config.toml
attn_scale = 0.0884
parallel_block = false
init = "trunc"
init_std_up = 0.018
init_std_down = 0.0
optimizer = "soap_variant"
learning_rate = 0.0101
beta1 = 0.95
weight_decay = 0.05
decay_shape = "linear"
max_seq_len = 1024
Each number is 128 + 24 x the weight over the matrix's rms, rounded and kept within 0 to 255. Layers, rows and columns count from 0. Numbers have three digits each.

# layer 4 MLP gate, 1536x384, rms 0.257, rows 1083-1146, columns 320-351
123108077106108144117157149092128143088145122114106135174117131132136115146129166113153176087107
061113128156129138143122111115115101120144148109161122093135124127137086127140121138136133091106
150126121146180114150126140149119143127117122132131119113126114156118146130089126125107116144099
082097092154139129132143167113085107140136094185173108158156132085085109144126108102154130110069
131106110139112100128159136135126158148109150089135148136129127121137114121122132151166116112133
139104109114085132161135145114077142098113135136109112105211144166049111131132142147130158097103
114154142142129134081132122100110118155124146126150187102134161152163104200117107124122149135153
141158088107131112130152131108130107118129124128123104117131122147138135124149105137159091149136
171122067119151115155095100140106096130114144102093157151158143142138126167127104176113163132128
128159114129142119114124102143108139152109119101121127151125110102115095084113114095162138158106
082122109136151131156124131130121113111160170127145141100110143094157124140099153133114138137109
117101106172120114115175146132108144119137139167159143163135107119149112105096133079139133091141
104092149119137086137137111132132112172133103129108119094105081124160177120146138136129144115120
089136146107132133145133148162120140111119113119110113108119107129153074117143111123132112126114
112136152109107155114169141166125100109062183208090108126148150119155109132120092108147112125113
138150114107128134132142161141124147141105135099170101164144123104133115150124104127141137178103
093106146120147129117135161112178083118107097108179120150116167125144083173143117104151124134111
091129138130122114119145136140135137119162139159115090090147111145104120176170143100112080144114
122100104150116124105133122135158107170152129099134099110108129132118134159107152074140167099110
155145141117124151194144127121129117142126132136111100149149110118164117138140120136134113092108
156099082134094205093144121195120107123077136162109149138165100149193144136097141168142126118129
192139235169076132132136110098128137117105135166120136105096140106109105128135129118108120108179
094114121155147107111135147121122156138102136101134164114169094073125124088110098120166095120089
137122146157120175134102140138126123143130120108114130177181099140154095125152115111128077140110
137100104140157194134108130121131079129144139125154113181164139115111107148116125113135138094120
111127122146132121160156107134140101145121156124144151098118160116076121130170105126132162106104
123087128149121104128142076137139131121130160150114112092173130114112148131110158111120109159144
106123107117110127131140150127088097116162116125144172126128135102115183131152113158136082145082
155114123156152100128136082141171097135105089149108116138120131099135108121115118179119182119121
130121123118136150103164152153159134095126118117143152141063130159142104131099099150102116156180
145148136091146113107118139190106119103112146151090143117142163102138167136176129134108079140132
128111136090150111089127161119088098133138123197134176138129135083121115088124189108076108133155
133119136109140127137107109120124144092149109084119212148154142127185112138131155146118129156128
092157112128150142114133128125110151144086159113092127141109133138127132130121112115090112148167
143107117125103114164097185084143148150104118082134050116130143115099085144131107135114172098133
126119077072107144136133094101147167128134109168146169124135143118120125121134137122141101152146
114108142121138147140114157138148133124139143124154111134143146108119163104130126144087130082067
138160105108113126134127101117116129164162088093117122134124095146120106146145140151096097132119
109110139154110101172127139081141085108117129126115110109148148195118120112147197115157139162128
099099147145137182132117162129096131134100134141123105135111155132131138116139153092107123166109
135118118205089149173118180121108122104099105129114126125155114146134171133107166119105119098099
122138108151117106144154110116152148115149111113135111098118130114138136143127103094104120114169
123150128134098125132186126154097115108131112140129181150168128189106128112140099110146089099132
160116117130107117136144163104135090136115180131090177123104149123114155109121139158111169123107
122161164115111144138139123110138139135125112119150142119125159120136098128131124112101055135124
104142129169124132127134103131116104119119128125109102128141135141127132152140134140137176128121
112148129124114123144105123179095126149138133104102145118109163108128117109110109162133139111115
168124089090087112146174148083128185149159084117118117114130114095151136129142097156143116124139
128162156131144131124144112123118136107115140108151160150104143151141125100106144154088102158106
113113143149149121141154139118156112136097136118110105094132108111131123129140136171138125139104
173145133151131151138135125153120138124112125119142090117136159159158115150123129098106105078096
149108122114120121163141085115102146159151062109130128126107121195116143168109082117148093128099
140120146105110148152118069132128142132095125154127152130130176129100138148067141137138103096180
129122141111148128143121108161113150105123116154118107151104167127138083140103106155126157122133
129138107119185110158168131114127130152123171161089124117127149118106089110096164164114136163163
164125191126149136100098120124153115144148130084125176137164137129138104127126124156116121150131
097158116084132122092145143174093110119116125066132164129116174108133127116145105123165117180118
107128183159133095090114115130152152101132162113111156170144166079187128112140134109173115099162
180160066132130103131080097088126135129141143092100150148121120170152108150154157112132106125146
132162116181098134138106102136096137135115094141131155170061103157127137127123162159106143150145
153163116114126132127158175118113095145168111120125087125132150126120160137129162172118136099144
144145108136128105100152102101144101139095081124110124117132122109099107178101129167094108135153
098101140145116136134115100156126141155196145086133101139103120069162111164127127123126119160087
139137116095154101146138122125132154108129139130127090118148085095125084150134113119161143129122
# layer 4 MLP up, 1536x384, rms 0.267, rows 1083-1146, columns 320-351
110151116100143124126137139152128142103131131112152140137089121141153118112114136143166125139120
135158120069128090133154174135125177140137138137129148137141130142112147127128136110130125122132
136102130125088113142087150114120131120129133143131127147135120110156148165116151144133181138118
128187157143112088095131141159095122161136135096087142124097151108131152147120145145119105131129
134132079132140149104134143133111095094141151145134114086128169128141126101136111088161136056161
121099133142116105162095101136133127122134131133111150135091109123093114109108108101104128147121
173131171144137161115126084146157137131149143133130124157137141140143120174094141120147129123141
139123121167100148125102127127111136136116113108144176124120105156108147150096120036046129092079
161035114147083138145135130125158120138110148128094135152140113128127101096122130091144133130116
096090108087120091174123136143149152105155088094100154119136145154101151138133135120149111136142
124113106074131121135163101130100125143156117133121161110154109147142130118153106093103125122157
126164158127137139118129112130115116126097131161088127122140105100120122126125129092097187094096
138133165171145156141148087161121178107110144124163156123146179179058110120119090118122143136163
082153093133141172148134153176106132158140095138120136125135133111138134131087093109136140137132
160099117104142152130124128128105112109135164158099144097118116084091127076139115152136072066128
148137124109104154128175129151142126145092122125161124129112159123156148107118134106043120151127
147142129152108038126059178151152102140112121143105111128114131137122080115091192134128100139144
094166133147154072128086120179130151146138064124128152111128119130110131146075133115074118158099
158152088142125083130137099144108142108111176108118093124158109163143122112144090143152120134115
148117150152108089109134138164137143110157126132148115113072146136115118112094096121107119144142
109133115104105088132118144104154130106101119182162140128143153160155161144108180143119137093093
140136073192133108064134113167124117128147112141186116141157134102120125152066125110110153132096
146155123116133102165153133104114131137109151117124141118146074114141078108143117126125103091090
105091092112141125156116108193125162108116102101152116094170101108130153104136080137117194151115
145108124167124109110115124099181121132096150103124100082138095121124130147135155103139121119129
144102101141118118087168115124157115142117147114146151130086156099136131132150167113150136115129
103094119122142143150123120108114097090108109110108116141163115161142159157064128157160131151111
085079139136137107140168073137156126118146103149047128120143098130109135111143103151147137145103
152143099158130093115108118115127142110133133144130114157142084140123115154125176110091146113148
096138165136140082085150123073109145123108099127131140150097104131145099127116111093108153128147
166127113137152158131111122131105139114094125159105112105137140146091134132132152138179167125156
136111124096153143125151092127132129161119149155150162093104143131097122118130114139148115121164
137135135129095149129157127089108105164117134148127112134158166210124147123148131125147088170098
118085131137108132139105166144126162120116090153108141112132111139133107146166139089107108160129
155139097187104128081109142140108075078117139112157169148135179076140154130169149087156146103154
133153098091094095126115137140131116113085113133094146110121133098125121139091119139134110108117
127135127064142088140079126130128104171083155117130132122144110141125088148129129159112131097121
135130143112103104135139118127128167101138108098159175128118111133122134125145144151117136219093
109183142100098124104081105169134141134160127134172137143132135133146119158126120135128135103097
155131136100119149167131118107145111127123119100110125138130134156160094078191178149143139109119
100080110133145127106129152114128129124127146121164156096153108115182115163131115123121149081132
095144117122109125130121144155135147131132136121119118118135109115157117110126128130137174099142
125132092144100105127099108097135173107099124154137148077131127146113144098135124134115139108111
135136126143129146160118145146126069123122101119120178115148109128127130114137088115136117121089
108111127110127166160125119141118094142106126137114137152128129158149167150148110141176158176121
111121177144168100107127143141135085083119146115185135120127121156119121122150145090139102155104
139137160128148088148125138094123141120120131130137150100117099101096176126130140141131098156152
123113087143159131123095139154176107138155128098158144147119138142124156138086153108130127142156
086128160133143147099129123175128166110096148097123173115131153143155100146177103137126112122092
130095125155148174138122094191146135104145098160144133106099125111121137125126122159150145147117
121117131124127081117121086102160151156120105060099131107102121142128127154122150135120148134158
129107123162136137120133123121177103103171136107123134120103134115105136068159158111115145141150
080141123137143080124157171131111062121110096097138107118126094109129119150153087125113183172129
171098103099152108140092104113129082135128127134127101143119143158137084129143132134139120131128
084158129133102127157140121141090144151097159159087133139073108126142142121097166149145133149137
144116171140104130128122164137120122152115124135168125128121138118168178156107110123126150091140
137125145114145104128153111130088169125119178114158161130123203145156133130142114148102112156117
163183112171101126185160147114143112062131111130124126096144194128089092141114077103120106148135
122123161090132149130164118094139121158109126110122117111124143145106114098105145132151147139096
162119115144170166128138146168128083087110120136106128142123160123141127107126118173130120159094
120119155131148111147117097081102136117112147117111117122162140102104151154164135138136102125169
107153121154088160138097149122118169116146104129135117098100099183107085144118125139099139142120
120115145107135145141108100099116124131149150108106114140109104155121133142130146111131121123115
135149164128156136160082117145149124120140154130184153130137086095109129125140126092119118116136
# layer 4 MLP down (transposed), 1536x384, rms 0.253, rows 1083-1146, columns 320-351
128125094107090127144128136136164117113094161147131153109086140139112154159119131132145184135137
172112124139100130090172116130130136113103142125137096137171107136118101088118117151124145129144
152135114113121113143138137101109140143141116101090073131156125091133155146100133092128115134183
110118102137097061145105147146162094123111128123132145110111095156119165140180118124158136144128
114115131119126177160122101117124095123142136105115092129122162118107126117104156094106120134159
108126207129123146131098117106163144100118165148147137111166108134143114118141136108120140151134
173116113108149129125142105154143153094157172116128153145111089144066149168129117126114134163106
124111078123107150162110115131114119112176116122135140123168107125098115194124100147145135131147
152126165151141126119144132115119187135141134140139106156162088114138119109125106144101151127128
141132166178177114123133104136109111094105142152106166119103132132115146118131136131142140141152
080136133107096153114141141145160120133172076124126087114145126161161091084098133126088129130098
111107145111145110147108116128112136112125094134136150124144149099140076096163088140130151096144
098125129108158107102108108090166146118137131128149143122124112155073118123126139114109157134122
125142117112115135118148113157187139175152114166097144123139104142206133143146130169151116147122
144122132120156111096147159114125096097113151116112096115110096127133131174154095117136122110177
143142136124155089119124159066138121127140137095106143143131095098110145091147162125113143103155
090116123114102119128129162162121147145159142143169137132116128116156111121127145109168132169116
105119142122095084113136115158158134132139111179115104164108116095143163127091167138081117165129
116122123171114138119131148163128156154110127139143118093148112099122133139137119113117133102150
106132129100162140149141139147083187147070105109099120159143090112099095163118141141125115072119
143117161139110128131089166106101176099102101180161175157113109165136133117105123151103129098117
121130121132097088096142119129108101125139086139098112128152102138102075149068139146127119089152
104157134179128087139147135149125093150119117145128122099117147142109096134131116141136110147142
132136114134170140116125135121120133099128148124096136116128134114105139115132115131096080118119
119105129108106088121163101109097154098122143150105119135132142102126131091145097138115119118126
131138108131130174105102188142135122122161074127134168143114153160098132111092130153168100079099
121080101143113093152143107167072159082126119122128131139117112156112133131084094138114121149119
143124121134109074149170098061107143115167154130118163155123120128116085120088121136131117141163
089106128104092124098125147127124109159123148124120120053060119116104131157177069161092135150156
140101114145131106154158131154112141097162085137157111120133089126136163126078112129114126157160
133124148118112136159141123118124120114125139115137144147162112126085137117139162141158138146095
145160139123132077108123150134124165109136098112141138131137173119104140153106123110091141109149
114155111132098075117119165156132125103095115097132202104084168136106151087138139084094121142123
102097099146144154144140134147121178114089129136127056089136161138126120152139163174161178142139
146138162142144075134124129132116214120139145128136115120121156074134118163131145124109097124174
169147126144150147162135165143156118143096149112115104132128207125129159144110169123147117121111
125102109094110115118144093157125134153125145154157136134112111128115118140158139117141111086123
104137123150140160118156146114122134138119112104125150140106084085189150117091134132106074141148
138139132102145096145138119122140104116076099112094177102138124116104135140132112111084081096100
154166156113167109164157113114148148086154132177110130139088124114127156134131091121109105119141
171130102102162129159155139143140109120173184107140140149139120113126127120168122160141143073134
096151123148123141147157114167173125112158110146134080155081109107134127135132165132124112107137
108080119130140162140148150078141161119127149141160136136124146084133105144100147135168141125151
117152099148123141152157124126111160140155113091138109130113138134100148163119120121160114140134
162132147095116063149106135159124152128157104111140158098150174130121128109140131132122131145127
129141090117151150110180134138127149145127075090130112091115109133124099092133102127090128100101
140108158177080155077122094165159150145130108128127106101131133118130156116111105145139080093168
113156153182150131130126134117122127176120097146133104152147126124148146128122185137064156160095
101121141124137184119092114148138099111141143137133120105160118103106096103120106096103135151128
110107119128136152130132105163096105143137099124083091125063128118123130121110132122117163143113
145126117162144104113126168120096080145152112121124115100121146109144142099166127157129116106115
120109143107063108119120122134095144138129136141120170110098141139141088121125102129129108155104
076139148144139145109106168134101075123138133147124103103121109154123146174118097136136159139109
142133125125120082131125113132106134098137094127122140130146124087156133105157162145098104134133
162128121138148144103153148144130140164098142139145145108133114120121127143113123152152119151137
110137104128110156125145145111146077128127114156123091108097160124116139156136153107130120139127
110167141099083123124113089097203039155134113160143143132109145117132142145141127094121140139130
154154132071172154116142144151108123135059119159125134136117136143108125145171140065159145141122
094158119159150121140138118111145104127133165142096125082110144162138158145098102144133159106089
145117093148168149116097143098176104102138140134127117124099083183118161115117112101059077090141
138119125159127141131130099099127177054152119154129120099111156075104143116129142135121132119115
155123086120075153111170139142138095151150101154124068121105171120121135190091117109111125096158
107116132083161141156057103107119097125099138095172088149143147124134124132110115122159161133123
139129123141131116114097126157105084119075107126132124159121125158138096093130110125149144120152